Part of a small language model's weights: an embedding shortcut.
Each number is 128 + 24 x the weight over the matrix's rms, rounded and kept within 0 to 255. Layers, rows and columns count from 0.

# layer 14 attention key, 192x192, rms 0.193, rows 175-191, columns 96-143
[[137 134 123 133  94 126 124 127 142 115 132  91 113 104 134 144 164 126 115  95 131 119 108 133 120 151 109 115 136 100 144 147 129  82 150 149  99 107 135 126 112 123 109 139 122 148 120 130]
 [124 104 140 126 142 147 128 132 107 104 117 162 140 120  90 127 129 122 159 149 126 134 137  94 128 130 112 107 145 125 145 134 103 145 101 111 144 135 132 131 108 139 146 142 144 111 117 137]
 [123 135 119 118 130 130  95 146 111 154 146 113 139 136 135 127 137 138 115 120 131 149  72 103 124 102 114 103 127 122 131 147 148 149 143 129 130 134 151 160 140  98 112 171 136 147 136 147]
 [139 183 111 117 124 152 145 114 139 128 124 124 144 144 153 111 144  96 126  96 149 149 116 129 155 160 146 124 154  99 118 115 150 141 163 141 124 105  98  91 118 167 129  87 121 121 148 121]
 [118 130 112 124 138 133 135 122 145 111  86 110  98 119  98 115  96 131 106 132 150  83 147 130 110 156 148 114  87 128 112 114 134 155 104 124 125 173 145 111 107 125 130 132 134 113 153 112]
 [108 120 107 125 143  99 143 115 109 116 142 147 132  98 109 126 101 139 113 134 115 107 136 136 105 116 102 125 125  78 152  99 138 102 135 124 138 139 128  99  91 130 149 120 114 105 123 121]
 [110 130 115 109 136 149 138 112 162 146 176 101 123 128 127 125 137 132 119 127 123 119 130 102 145 115 121 115 122 136 151 127 117 126 157 159 123 155  77 146 136 151 104 102 107 136 104 144]
 [111  92 124 122 124 149 110 132 105 108  89 133 125 132 109 145 137 104 113 115 133 123 142 127 143 160 118  83 122 116 159 133 107 115 124 121 152 123 120 119  99 117  82 122 140 147 146 133]
 [138 128 117 121 148 116 133 135 143 118 140 126 123 141 137 148 109 146 106 121 121 129 127  99 130 129 126 128 118 136 148 122 127 146 113 176 139 143 147  92 124 149 129 144 124  96 118 125]
 [133 121 135 143 132 133 147 104 142 120 164 103 161 112 140 129 154 162 120 135 166 148 132 126 125 135 121 142 114 124 143 100 147 112 134 107 138 128 144 117 153 136 128 208 122 124 136 120]
 [164 138 112 146 134 141 136 123 111 137 119 129 140 170  89 122 139 141 144 113 144 129 116 119 136 120 124 139 128  81 116 132 135 121 126 104  95 114 113 154 146 101 130 152 120 106  97 121]
 [128 133 142 125 100 130 130 134 171 149 123 145 124 132 128 119 135 141 100 161 117 122 161 129 134 157 124 191  94 156 129 114 138 117  97 121 141 152 130 117 151  98 120 130 128 131 143 104]
 [121  90 104 138 131 126 122 122  98 131 109  94 107 120 132 144 135 130 131  93 141 131 108 117 118 101 164 123 125 133 117  86 105 121 128 139 140 140 151 152 110  84 130 180 139 140 121 121]
 [116 117 131 130 122 136  78  93 115 100  92 132 146 182 150  92 115 117 174 194 121 128 126 106 117 112 132 108 143 133  95 121 111 164 141 114 153 151 130 143 152 131 119 119 144 125 146 114]
 [ 92 121 136 113 120 130 138 118 148  97 153 144 121 115 132 140 117 166 104 137 130 118 126 116 137  92 118 124 110 152 104 151 148 125 115 161 143 134 142  89 134 108  89 126 110  91 135 145]
 [120 117 152 135 113 144 149 132 126 124 155 112  98 135 111 159 136 109 115 162 168 163 150 113 124 149 118 133 102 137 138 156 117 131 129 118  98  90 121 114 117 137 123  85 119 120 112 171]
 [160 133 120 112 102  95 109 148 144 128 143 122 137 133 123 139 111 139 128 154 135 115 134 135 114 133 128 136 142 111 125 108 147 121 137 117 117 147 136 150 155 111 123 120 153 118 102 132]]
# layer 14 attention query, 192x192, rms 0.185, rows 176-191, columns 96-143
[[134 137 105 114 141 118 119 117  89  88 138 130 127 125  98 114 122 149 127 146 121 152 158 123  93 136 130 133 128 133 135 155 141 143 157 130 140 156 121 129 119 153 125 114 125 122 123 117]
 [132 101 148  98  91 145  87 143 101 135 173 116 131 175 126 130 148  80 132 149  84 123 128 110 102 133 140 121 106 168 172 136 136 155 127  71 122 127 140 158 156 113  86 125 154 106 128 132]
 [121 150 128 141 158 145 143 148 118 121 153 105 124 131 139 113 145 125 117 133 134 129 101 119 134 167 126 107 131 134 128 132 122 110 102 151 124 142 139 117 152 155 113 116 115 122 134 104]
 [ 97 128  93 147 138  96 154 139 128 109 115  91 129 135  86  96 128 140 142 104 106 115 111 151  81 138 134 150 125 120 146  78 162 130 125 148 104 189 162 115 115 128 159 106 134 155 144 119]
 [102 143  83 137 142 112 135 135 139 126 145 112  97  88  97 130 125 166 109 137 122 139 144 171 107 139 131 151 151  92 117 106 142 117 115 145 138 145 127 142 109 146 116 134 134 123 141 114]
 [ 97 124 119 131 155 118 131 108 159 167 148 120 121 162 144 138 135 150 114 132 132 120 141 101 129 127 138  92 149 137 126 168 125 121 131 150 154 139 112 162 123 119 103 106 141 165 146 140]
 [127 131 131 152 108 155 131 148  98 130 101 104 141 113 143 114 153 126 125 115 162 159 127 138 120 155 120 126 150 135 153 143  78 131 151  93 162 142 106 152 133 141 112 113 144 151 139 139]
 [145 150 129 150 119 121 130 133 139 117 160 113 124 136 125 125 132 138 120 127  70 138 132 126 107 150 105 104  88 149 153 108 133 140 132 138 185 138 158 118 114 131 119 125 134 127 136  92]
 [122 132 140 136 168 118 117  96  93 133 147 100 120 122 142 161 171 154 113 139 175 171 119 136 142  99 157 162 128  92 147 111 155 108 125 106 152  42 121 129 123 109 138 161 136 160 133 101]
 [165 154 148 155 101 107 136 126 135 151 102 135 111 159 138 138 131 124 130  95 128 111  99 136 154 120 108 153 133 111 109 130 151 120 127 130 125 136 117 151 106  96 136 169 143 150 127 101]
 [130 114 148 121  97 144 106 127 140 114 131 150 116 149 148 133 109 125 125 151 108 136 145 136 115 159 151 156  80 131 111 138 141 115 115 132 133 125 129 107 118 114 103 141 144 106 134 138]
 [124 110 130 126 130 115 137 128 101 111 114 100 143  99 128 108 121  99 155  86 141 132 146 116 124 115 135 126 145 132 129  99 129 133 115 127 172 139 127 134 142 122 158 168 156 143 113 138]
 [115 102 121 146 109  94 118 135 142  91 104 106 168 181 148  95  99  97 142 164 160 121 115  91 126 118 125 146 146 123 111 118 126 157 120 117 141 146 121 150 118  98 135 104 104 144 126 139]
 [103 102 138  99 103 130 135 103 156 119 127 146 129 109 132 147 114 156 113 143 143 139 137 102 140 150 119 119 116 157 121 154 103 169 128 127 151 135 155 103 115 113  97  88 138 113 147 115]
 [137 121 140 117 132 166 132 128  89 117 144 122 133 126 119 184 144 120 102 146 181 141 138 122 152 111 160 127 138 121 121 157 126 112 118 116 108 135 134 137 146 126 128 106 107 115 126 138]
 [133 135 120 148 105 106 145 143 149 152 120 112 123 134 126 152 110 115 141 140 125 108 129 139 152 120 133 116 107 131 117  90 136 124 124 116 135 167 135 134 135 105 133 147 116 107 106 123]]
# layer 14 attention value, 192x192, rms 0.272, rows 160-191, columns 96-143
[[178 166 164 189 145 131 134 146 133 120 111 106 155 155 124 143  76 151 136 124 134 107  86 125 145 114 123 135 129 133 135 164 153  83 103 122 174 131  89  91 138 130 145 133  87 158 111 126]
 [ 97 172 109 133 139 117 155  98 151 106 108 153 187 140 118 164  93 162 143 119 105 117 133  70 128 166 116  99 173 171  87  91 124 141 100  90 169 103 170 140 120  78 142 133 121 163 144  96]
 [117 151 169 127  94 172 159 144 112 104 168 123 131 140 149 106  90 143 123 130 191 103 143 148  81  48 170 116  98 131 141 157 159 141 155 141 150 122 140 173 161  93 119 183  98 123 113 119]
 [114 190 160 162 183 102 117 148 133  91 178 126 137 176 116 166 119  95 146 141  95  69  68 203 117 114  95 140 102 152 116  99 145  97 132 106 153 126 175  92 109 115 116 102 103 148 117 136]
 [152 141 151 122 123 122 156 105 142 151 110 147 101 105 131 144 129 164 142 131 125  51 126 140 117 120 148 102 146 130 107 121 138 132 168 116 121 136 113 133 142 181 110 133  96 103 112 122]
 [ 84 140 151 112 106 165 131 196 138 102 134 120 132 146 105  87 137 147 111 137 130 153 145 125  89  90 191 124 139 130 126  90 146 137 167  96 164 160  92 153 141 120 118 138 168 159 112 132]
 [145 139 105 134 146 112 144  85 117 143 141 138 110 132 110 120 154 114 140 124 129 170 133 139 131 139 133 104 165 134 112  88 173 173 111 100 131  88 104 132 135 148 149 105 143 146 127 109]
 [112 113 130 144 158 142 109 134 125 145 107 167 172  28 143 121 145 143 115 103 146 119 107  77 148 112  98 110 121 106 162 133 116  94 132 159 101 157 146 138 129 109 116  93 152 114 138  95]
 [126 161 153 136 124 120 123 138 112 145 123 100  87 113 155 108 137 150 110 124  60  99 161 173 117 181 156 104 139  92 111 175 150 153 126 143 121 149 111 130 105 125 118 138 127 121 173 128]
 [126 167 100 111 149 114  97 100 135 125  85 144 138 127 133 130 128 127 153 104 128 137  88 140 144 155 130 128 156 168 129 107 109 103 138 144  60 126  91 130  81 100 138 131 112 126 152 136]
 [120 107 133 147 129 125 104 182 143 115 121 118 156 126 161 168 122 143 127 117 155 116 113 118 138  99 142 128 143 122 150 142 127 140 109 105  90 158 125 142 137 111 131 139 144 175 125 142]
 [114 115 106 145 136 171 149 113 167 136 143  91 154 123 139 119 165 173  93  77 105 125  75 136 106 123 146 116 150 153  81  60  83 119 169 138 118 155 133 155  73 101 165 113 137 172 131 129]
 [109  91 112 132 150 191 134  76 107 134 105 109 136  72 150  96 161 140 133 142 108 124 127  79 154 132 138 152 153 133 146 100 101 128  99 169 113 149 133  92 163 145 163 114 105 108 157 153]
 [140 124 104  98 143 142 112 101 119 118 120 113 167 153 134 145 131 108 139 140 141 138 136 127 127 139 114 112 131 130 119 189 150 111  91 154 123 132 113  88  86 128 132  93  92 178 148 144]
 [170 123  92 123 119 162 104  96 146 130 160 121 174 101 122 139 117 112 106 117 156 100 144 132 165 154 170  92 152 159 124 135 105  83 101 113  99  98 134 127 103 148 129 125 117 162 153  91]
 [107 169 135 134 121 165 151 117 163 171 134 125 106 133 107 151 132 144 117  84 134 116 133 105 110 109  90 150 113 136 121 170 132 118 136  84 161 167  97 188 149 117 163 123 115 150 130 102]
 [124 147  96  95 111 130 104 100 174 126 129  72 103 109 107 128 129 107 123 122 158 117 148 135  84 135 137 123 185 163 125 135 111 129 113 115 116 128 122 112 143 140 117 114 156 104 118 102]
 [124 161 102 136 140 110 146 168 141 145 103 128 110 114  93 124 114  98 128 144 122 192 135 140 141  94 142 166  97 106 187  90 123 142 167 150 134  83 148 150 118 131 117  96 101 162 141 166]
 [147 139 129 144 151 122  89 112 112  99 106 115 178 131 138 122 124 132 138 143 124 119 154 129  94 120 124 106 150 165 144 138 158  96  88  92 127 109 142 142 109 128 110 129 108 148 137 102]
 [ 83 118 131 166 132 145 119 118 110 100  91  96 104 126 176 136 118 130 158 127  87 199 158 157 130 142 162 147 137 106 152  85 131 108 108 121 145 126 121 116 134 105 124 150 142 104  93  75]
 [134 110 121 137 134 160 110 100 158 127 119 107 157 127 112 143 150  99 163 134 138 114 108 126 132 124 165 155 134 110 110 118 140 139 117 166 152 148 122 116 135 131 164 122 145 127 121 157]
 [116 149 137 108 110  95  99 130 103 158 161 131 135 101 145 119 182 174 149 177 110  77 141 155 135 140 114 156 108 138 130 165 157 101 115 128 127 150 131 135  91 126 113 117 129 118 144 166]
 [114 129 111 105  96 110 159 149 111 150 144 140 132 157 125 113 127 126 137 147 103 124  72 113 117 104 112 109  97 123 150 105 148 130 128 146 133 170 142 123 133 105 114 120 140  81 120 141]
 [108 148 136 121 159 132 159 133 120 125 112 145 132 115 150 127 126 115 159  84 135 159 107 129 146  99  77 141 154 119 113 131 111 132 164 110 136 121 144 175 140 114 101  79 113 158 105 106]
 [138 129 131 178 157 119 141 147 101 128 121 144 157  92 146 126 104 110 160 138 141 136 155 137  96  98 135 114 118 109 130 121 132 136 130 105 124 101 137 129 132 109 118 112 100 145 113 159]
 [106 133 140 164 117 158 143  89 146 115 133 108 117 112 184 109  97 143 112 113 114 115 119  93  87 172 165 119 156 100  82  69 149 156 136 171 140 168 155 116 129 126  93 120 139 146  91 109]
 [146 106 156 157 156 116  91 138  96 106 112 132 154  96 147 118 125 141 106 149 134 145 126 131  94 157 121 145 114 103 200 132 155 153 110 119  83 128 140 141 103  96 121  89 107 113 133 184]
 [139 152  90 105  95 158 122 111 119 100 102 121 126 145 142  70 133 108 116 127 131 192 133 129 134 139 123 138 166  97 133 109 116 112 168 106 123 125 118 135  92 120 112 154 130 113 120 116]
 [ 94 105  94 149 104  95 144 139 189 153 131 124 108 135  98 123 146 160 172 131 119 164  98 147 121 131 141 157 130 122 133 136 121 143 116 143 167 173 129 134 158 157  90  89  94 176 117 140]
 [ 71  58 102 134 132 118 131 160  99 103 126 105 182  95 173 121 143 165 123 127 121 150 118  85 144 158  83 107 130 136 101 149 132 129 136 129 151 143 119 138  97 126  98 141 116  95 104 128]
 [146 169 148 109  85 146 121 137 105 147 177 121 133 142 170 110 109 112 123 124 110 104 120 125 105 100 108 129 116 106 135 159 167 129 118 129 108 118 134 122 161 100  82 130 141 127 165 120]
 [111 136 133 138 126 125 149 100 100 162 143 129 113 136 141 127 137 154 139 121 134 115 153 160 146 123  82  89 101 112  91 142 137 127  37  98 120 154 118 153 135 133 107 113  84 119 119 115]]
# layer 14 attention output (transposed), 192x192, rms 0.363, rows 160-191, columns 96-143
[[118  96 132  83  85 161 125 143 131 129 153 172 136  64 136 100 134  96 137 138 118 137 153 135 146 178 100 141 108 141 134 135  99 148 141 102  64  81 143  93 156 142  86  95 124  72 139 122]
 [154 118 148 137 105  88 152 181  84  87 128 106 141 126 106 137 152 124  97 131 154 121 153 140  86 130 112  90 137 124 136 163 122 101 128 126 104 178  86 149 163 141 148 130 140 115  91 130]
 [141  98 104 123 171 164 158 170 107 130 127 107  87  86 118  67 114 117 149 113 105  93  99 122 126 219  78 143 111 112 135 118 101 172  90 148 108 130 124  85  65 162 111 137 123 150 138 144]
 [125  62  99 147 120 124 133 128 126  86 107 142 104  29 134 136 136 137 103 114 135 181 171 107 116 107 144 106 162 121 149 152  64 141 138 128 111 114 124 115 127 160 138 146 139 151 152 134]
 [106 116 149 135 151 157 101 131  86 119 157  63 158 122 122 134 152 102 138 145 209 161 134  92 108 136 125 162 104 107 125 169 116 107 101  92 121  90 108 165 111 106 114 119 115 166 130 146]
 [161 106 130 160 135 134 125 125 109  90 165 135 131 167 122 149 104 137 155 106 154 140 106 160 142 161  47 154 135  99 159 108 123 145 126 150 132  96 138 100 131 149 120 162  83 117 152  98]
 [123 146 136 139  85 164 147 160 124 104 148 147 167 103 127 134  97 119 141  96 165 127 139 157 122 148 128 125 143 127 135 169  75  57 129 148 122 162 127 133 122 111 122 119 128 157 113 133]
 [151 154 157 103  97 117 115 180 140 169 135 135 123 144 101 203  77 139 112 154 141 173 149 131 103 159 133  96 142 162 103 155 115 142 132 156 254 112 117 141 163 148  94 115 117 105 120 155]
 [ 94 120 107 130 104 156  94  98  90 119  80 118 152 114  89 118 120 135 131 172 137 140  67 118  92  88 111 138 118 182 126  92 134 102 161  91 131 109 128 161 146 123 175 106 147 130 122 144]
 [101 102 122  90 155 108 128 159 159 130 137 135 125 144 153 158 162 139 124 107 125  86  96  83 152 113 132  92  91 129  96 132 143 159 154 119 154 132 138 135 166 122 144 139 122 126 160  99]
 [146 109  97 133 162 152 174  85  78 118 117 170 122 157  87 123 114 101  90 136 124 115 141 118 138 163  79 159 131 127 133 146 150 153 137 146  92  94 143 126 110 117 157 131 115  55  83 128]
 [155 118 181 102 124 127  94 107  55  99 121 128 159  91 101 121 156 120 120 118 178 147 102 116 178 108 119 155 152  88 125 166 144 127 104  99 124 133 136 144 141 137 102 179 124 168 154 131]
 [143 135 145  79 106  67  86 159 161 130  96 135 142 150 128 102  95 146 129 177 136 113 128 114 105 141 131 117 162 152 108 172 135 143  99  86 165 120  99 144 124  97 118 129 130 124 133 121]
 [108 147 160 126  90  69 109 160 163 152 134 132 115 128 143  94 111 118 138 118  70  64 164 110  85 145 138 148  84 135 160  92 140 158 135 126  75 165 162 129 157 116 100 141 161  91 102 142]
 [123 148 156 132 137 108 141 128 163 113  92 127 106 100 115 173 141 132 152 109  87  99  75 141  55 145 137 148  96 103 128 113 124 130 113 175 163 169 151 109 133  94 153 161 139  99  81 124]
 [111 126 141 117 137 109 113 153  65 123 124 105 152 136  97  99 138 127 119 148 185 109  93 131 147 154 182 161 114  99 119 104 181 132 120 152  81 108 192 100  89 145  88 106 128 101 130 149]
 [127 114 144 114 169 140 147 119  74 134 111 130 144 131 111 135 161 159 153  64  99 133 116 160 162 130 131 139 122 115 130 109 151  84 114 134 166 127 147 137 120  87 154 171 135 142 150 137]
 [ 99 131 125 157 105 128 123  93 118 149 131 130 116 162 110 141 106 151 117 146 153  71  89  90 141 152 107 133 142 123 100 168 135  82 114 133  86 161 111 135 159 153 129  87 135 108 132 102]
 [140 111 157 149 109 107 156 160 114 127  97 152 120 126  97 130  85 142 139 145 135  98 123 149 116 132 133 135 126  87  72 115 159 153 107 176 164 156 120 141 147 105 196 163 148 118  63 116]
 [181  95 119 124  88 114 132 102 134 121 118 161 153 110 128 102 119 120 142  68 140  98 103 115 141  89 101 121 131 155  98 114  99 173 125 127 138 120 127 111 141 159 114 149 105 116 136 123]
 [170 130 145 124 112  98 121 180 137  93 133 111 140 100 135 141  93 161  85 177  85 146 112 140 136 176 122 129 146  96 108 117 152  89 118 121 111 124 129 121 149 135 120 145  93 121 133  42]
 [111 135 123 135 158 175 142 109 148 121  93 135 138 178  98 134 122 111 120 151 141 119 107  89 143 157 120  82  82 150 141 127 126 170 151 107 140 139 145 148 137  87 105  88 167 124 145 102]
 [112 104 120 118 148 177 103 106 135  86 133 134 114  88 161 137 156 164 138  98 151 130 156 143 129 121 110 105 149 160 138 138  77 121 134  97 143  94 124 138 128 153 124  97 157 169 170 117]
 [111 110 142 108 134 121 123 136 106 120 144 143 152 124 126  91  84 140  97 162 166 153 160  71 106 146 158  73 151 134  99 124 117 163 107 157 156 138 109  78  70 147 114 134 144 123 166 145]
 [142 140 127  92 114 140 136 182 138 119 105 155 134 149  87 155 143 123 139 114 182  92  81 142 125 167 111 152 100 156 149 124 103  99 116 114 139 112  90 140 151 123 122 105 137  99 145 110]
 [171 111 136  85 144 171 116 161 112  85 121 132 153 141 127 146 192  98 148  95 161 152 108 137 130 114 133 141 149 108 159 157  82  73 101  78 191  90 129 144 158 162  78 165 110 120 156 108]
 [126 150  94  83 149 150 126 124 121 127 101 161 123 147 118 166 132 139 125  92 144 134 133 121 164 125 127 105 144 121  99 122 151 124 122 167 171  86 128  81 150 149 172 138 148  70 161 110]
 [136  99 128 143 130 120 131 104 116 181 119 174 132 150 134 100 113  87 142 101 124 104  95 136 144 116 123  73 133 143 104 151 133 140 117 121 143 152 128 139 157 118 120 118 144 135 161 142]
 [138 145 113 164 152 169 114 131  94  81 128 136 126 175 123 114 108 147 107 203  91 146 178 127 161  96 151 108 146 130 129 131 124 121 115 133  88 146  92 156 133 136 143 167 202 114 118 112]
 [150 151 143 119 154 156 126 117 126 125 107 178 123 200 106 145 209  89 119 143 110 138 167 141 114  75 149  70 139 154 146 157 101 151 132 114 151 110 142 129 164 133 113 134 162 114  98 118]
 [107 100 125 106 169 128 147 144 141  93  94 142 118  73 106 112  91 148 144 112 122 106 105 196 117 136 114 153 124 112 131 122  80 136 118 128 114 139  99 140 112 120 145 101 129  98 141 170]
 [108 115 142  98 190 159 148 149  77  96 113 133 143 139 115  92 131 140 134 143 176 137 152  80 107 126 145 132 116 148 121 161 121 166 177 149 138 156 123 116 110 142 116 107 186  89 132 150]]
# layer 14 MLP up, 768x192, rms 0.261, rows 0-20, columns 96-143
[[101 127 163 129 123 154 117  99 176 121 140 153 112 126 113 152 161 150 144 123 117 157 109 142 104 130 141 114 139  71 133 129 172 137 101 160 129 117 169 142 124 162 110 143 109 109 121 162]
 [160 134 147 140 127 139 135 134 114  79 152  76 157 141 121  85  68 149 122  85 133  99 140  76 185 116  92 133 112 152 101 103 130 120 144  66 133 141  97 123 184 147 165  86  93 135 113 120]
 [131  86 124 143 103 133 122  91 137 136  88 110  64 155 114 125  72 118 110 150 161 135 119 141 152 104 147 116 140 134 116 121 140 129 155 158 143 135 131 120 144 118  88 173 144  94 115 142]
 [138 114 114 123 148 140 111 112 116 104 112 134 128 131  67 122 129 114  96 125 139 129 150 103  93 130 154 123 112 133 132 107 164  63 124 139 118 166 154 131 112 119 139 124 117 150 133 150]
 [150 147 142 159  78 147 157 100 161 112 142  82 100 138  91 136 149 121 165 192 138 160 189 157  86 126 118 137 116 122 128 137 107 157  54  96 126 128 155 129 168  84 125 139  88 123 135 143]
 [117 136 172 156 116  99 123  95  97 135 143 126 158 136 136  70 158 115 117 120 111 134 130 115 125 102 113 134  70 138 169 127 122 151 118 122 153 116  89 140 112 125 117 138  92  76 146 137]
 [100 161 117 145 126 101 107 125 124 123 139 113  95 127 109  95 142 119 107 146 124 137 138 115 140 105 150 132 101 140 153 164 111 147 106  96 152 158 146 123 107 102 126 166 162 108  94  83]
 [ 97 119 169 117 113 108  89 121 133 158 126 112 106 110 136 155  98 134 136 158 123 117 113 160 147 128 135  91  88  76  40 135 113  85 147 103 101 123 153 112 127 160 103 127 120 134 119 172]
 [ 98 140 151  94 130 174 122 100 120 114 123 139 175 132  75 139 146 150 156 137 169 159  92 124 104 130 120 117 164 108 134 154 139 135 121 136 115 139 122 107 126 118 191 163 122  88 131 170]
 [108  99 192 126  93 122 133 159 141  93 130  96 152 143 135 139 110 122 159 118 102 149 135 129 149 131  96 174 135 171 121 127  97 120 157 141 124 172 106 120 128 135 167 161 120 146 123 131]
 [128 134 177 111 106 123 108 146 123 101 149 145 117  94 135 105 117 114 122 117 146 105  98 133 115 138 120 153 135 103 130 142 107 176 112  91 151  97 143  95 134 151 135 112 172 164 193 131]
 [117 122  84 130 128 144  97 124 105 130 161 164 115 159 138 116  97  83 110  92 123 115 130 113 142  91 154 125 145 106 147 109 102 125 109 166 119  95 104 172 158 154 112 140 141 155 134  81]
 [119  60 106 117 138  79 110 107 140 126 149 163 143 134 129 104 120  77 108 142 104  83 134 105 130 104 137 125 111 145 118 101  92  95 122 113 137 152 143 166 148 121 138 164 179 149  87 155]
 [141 112  92 155 122 121  95  97 107 135 100 196 117 118 105 135 100 109 138 134  80 147 174 133 120 120 156 130 121 145 171 118 165 125 126 124 143 123  98 132 114 153 173 172 139  57 111 110]
 [120 131 109 142 180  93 139 145 104 118 124 162 110 105 119 140 129 160 140 107 113 135  92 123 109 122 148 134 131 127  79 145 137 148  86 164 100 115 188 125 142 128  74 145 133 142  92 116]
 [137 120 151 115 105 130 141 118 152 156 108 150 139 133  96 104  93 107 101 151 139 116 114 156 139 141 154 158 121 135 134 112 115 134 150 152 158 149 162 160 183 126 121 132 147 130 140  98]
 [145 134 117 133 124 143 134 105 162 138 126 113 155 110 132 122 146 138 115 125 105 156 131  77 117 129 110 141 101 176 133 119 147 115 152 151 144  99 139 110 111 125 128 136 105 102  71 117]
 [141  74 124 132 123 137 131 108 140 105 129  96 116 104 122 135 126 152 111 157 136 120 139 112 145  81 127 107 111 159 135 184 148 102  97 134  95 172 125 122 113 164 153 135 108 114 116 147]
 [174 129 133 111 122 142 141  87 170  85 114 108 129 117 123 164 166 135  83 139 126 149 105 165 129 150  79 133 110 107 144 105 128 115 152 126 146 145 137 121 159 152 146 153 127  79 140 112]
 [123 101 166 129 109 105 132 149 134 131 101 133 154 139 138 121  87 104 141 112 146 113 111 108 150 158  92 127 124 134  77 144 100 131 122 168 121 135 117  83 113 119  99 117 136 128  91 108]
 [ 97 101 144 105 163 162  98 117 126 134  86 126 147 118 106 152 176 127 125 155 137 125 111 157 111 127 159 121 150 122 141  93 134 132 134  79 157 107 163 129 180 127 146 182 116 107  88 142]]
# layer 14 MLP down (transposed), 768x192, rms 0.138, rows 0-19, columns 96-143
[[ 98 150 108 118 146 118 139 124 157 128 118  98  70  99 120 140 153 158 124  82 143  93 142  98 163 134 108 147 137 136 124  83 108 100 111 119 132 127 137 151 138 123 145 114 125 148 151 145]
 [115 123 102 125 152 160 107 146 116 177 122 167 121  98 168 147 121  91 118 175 154  95 109 144 127 145 132 125  89 128 143 156  90 140  90 160 131  88 138 120 110 130 147 136 142  88  91 123]
 [ 95 121 107 105 114 145 166 109  89 152 144 159 131 126 128 140 119  91 173 145 120  94 106 124 153 110 120 151 142 160 134 160 135 112 125 134 131 105 122 139 136 138 114 152 154  96 128 132]
 [119 103 105 127 137 142 135 106 113  97 111 127  93 119 127  95 113 131  81 150 101 137  92 108 142 146 153 111  95  89 115  99 167 126 102 138 137 126 102  92 105 164 123 150 133 151  84 137]
 [ 89 138 121 137 121 147 136 140 135 141  88 141 166  96 155 153 143 142 151 137 116 129 156 152 107  85 117 137 122  95  98 103 110 117 148  92 178 139 122 111 145 133 153 127 125 100 128  92]
 [148 135 129 194 135 128 104  97 136  98  65 127  86 125 103 133 103 119 136 117 196 113 106 159  99 112 160 123 152 110 143 112 118 157 167 147 111 137  99 152 105 162  98 157 119 128 118 183]
 [ 83  87  92 163 120 116 108 122 129 132 109 113  57 159 125  87 132 101 130 146 143 123 100 122 121 104 138 113 134 128 108 162 106 124 180 141 129 123 125 136 153 115 105 143 157  89 110  81]
 [110 158 110 170 145 139 142 115 138  95 180 145  96  96  86 153 158 118  76 125 119 144 121 127 172 148 158  86 121 120 133 154 121 138 108  82 160 129  89 140 152 128 141 157 182 100 142 131]
 [162 100 103 154 122 116 146 118 130 118 117 114 109  88 110 133  93 101 116 138  86 139 123 150 142 134 129 114 119 141 118 120 157 126 132 131 133 101 168 127 125 132 163 109  96 123 128 116]
 [100 150 115 115 108 154 145 130 119 124 139  97 143 149 169 133 122 116 133 141 111 150 118 122 116 101 148 138 136 133 128 126 112 141 140 129 133 120 125 126 170  98  88 177 143 136 121  83]
 [152 118 178 160 165 146 126 127 111 166 125 114 152 101 117 165  97  83 121 117 159 152 141 162 134 125  90 122 123 124 137 120 109  71 139 104 127 162 136 108 120 132  80 114 137 135 113 133]
 [145 160 138 131 167 121 193 110 113 115  99 148 124 120 172 119 168 135 135 169 155 103 113 146 139 143 128 131 128 142 106 152 128 119 145 129 119 132 108 116 128 125 158 125 161 155  96 159]
 [149 149 179 109 138 103 122 135 106 126 168 143 121 131 126  83 110 137 125 124 115  92 111 149 154 118 126 161 124 141 120  93 120 122 102 116 137  82 127 127 132 120 100 102 166 106 141 141]
 [114 115 142 131 140 128 106 178  97 101 143 117 158 150 146  90 132 120 146 132 150 153 145  80 172 141 147  83 127 127 171  82 129 171 104 149 170 124 155 157 126 101 161 131 141 103 132  79]
 [159 148 143 118 124 110 156  78 126  73  98 123 135 110 144 117 109 141 183 133  97 211 147 121 140 102 112 136 127 144 105 113 109 155 131 137 144 112 110 125 118 136 155 142 171 150 168 117]
 [144 132 147 127 121 162 145 115 106 127 127 125 161  94  91 147 154 160 113 151 121 124 125 140 128 114 155 127  95 134 150 132 148 118 125 119 159 154 178 118 147 136 133 145 110 154 139 111]
 [146 136 118 140 103 150  89 109 159 121 132 148 141 131  99 131 150 117 122 121 136  91 109 148 119 170 110 131 111 163 143 127 127 142 116 116 111 114  83 103 157 232 161 175 155 111 107 138]
 [129 102 146 167 176 225 121  99 151 135  76 117 129 139 123 108 115 154 124 165 121 136  87 126 118 117  96 120 135 115 121 113 130 130 132 118 130 159 109 139 168 117 125 187 121 121 107 174]
 [108 112 112 147 126 121 147 107 116 124 155 116 136 110 138 128 136 105  62 154 117 141 132 128  87 125 139 100 105 133 131 138 129 138 170 134 150 171 128 149 145 114 149 111 126 158 143  88]
 [112 106 105 174 101 154 100 175 121 139 127 127 169 159 124 103 120 127 126 139 123 158 124 145  87 100 120 116 164  89 121 125 130 103 123  90 114 114 159 102 102 135 115 103 158 137 157 118]]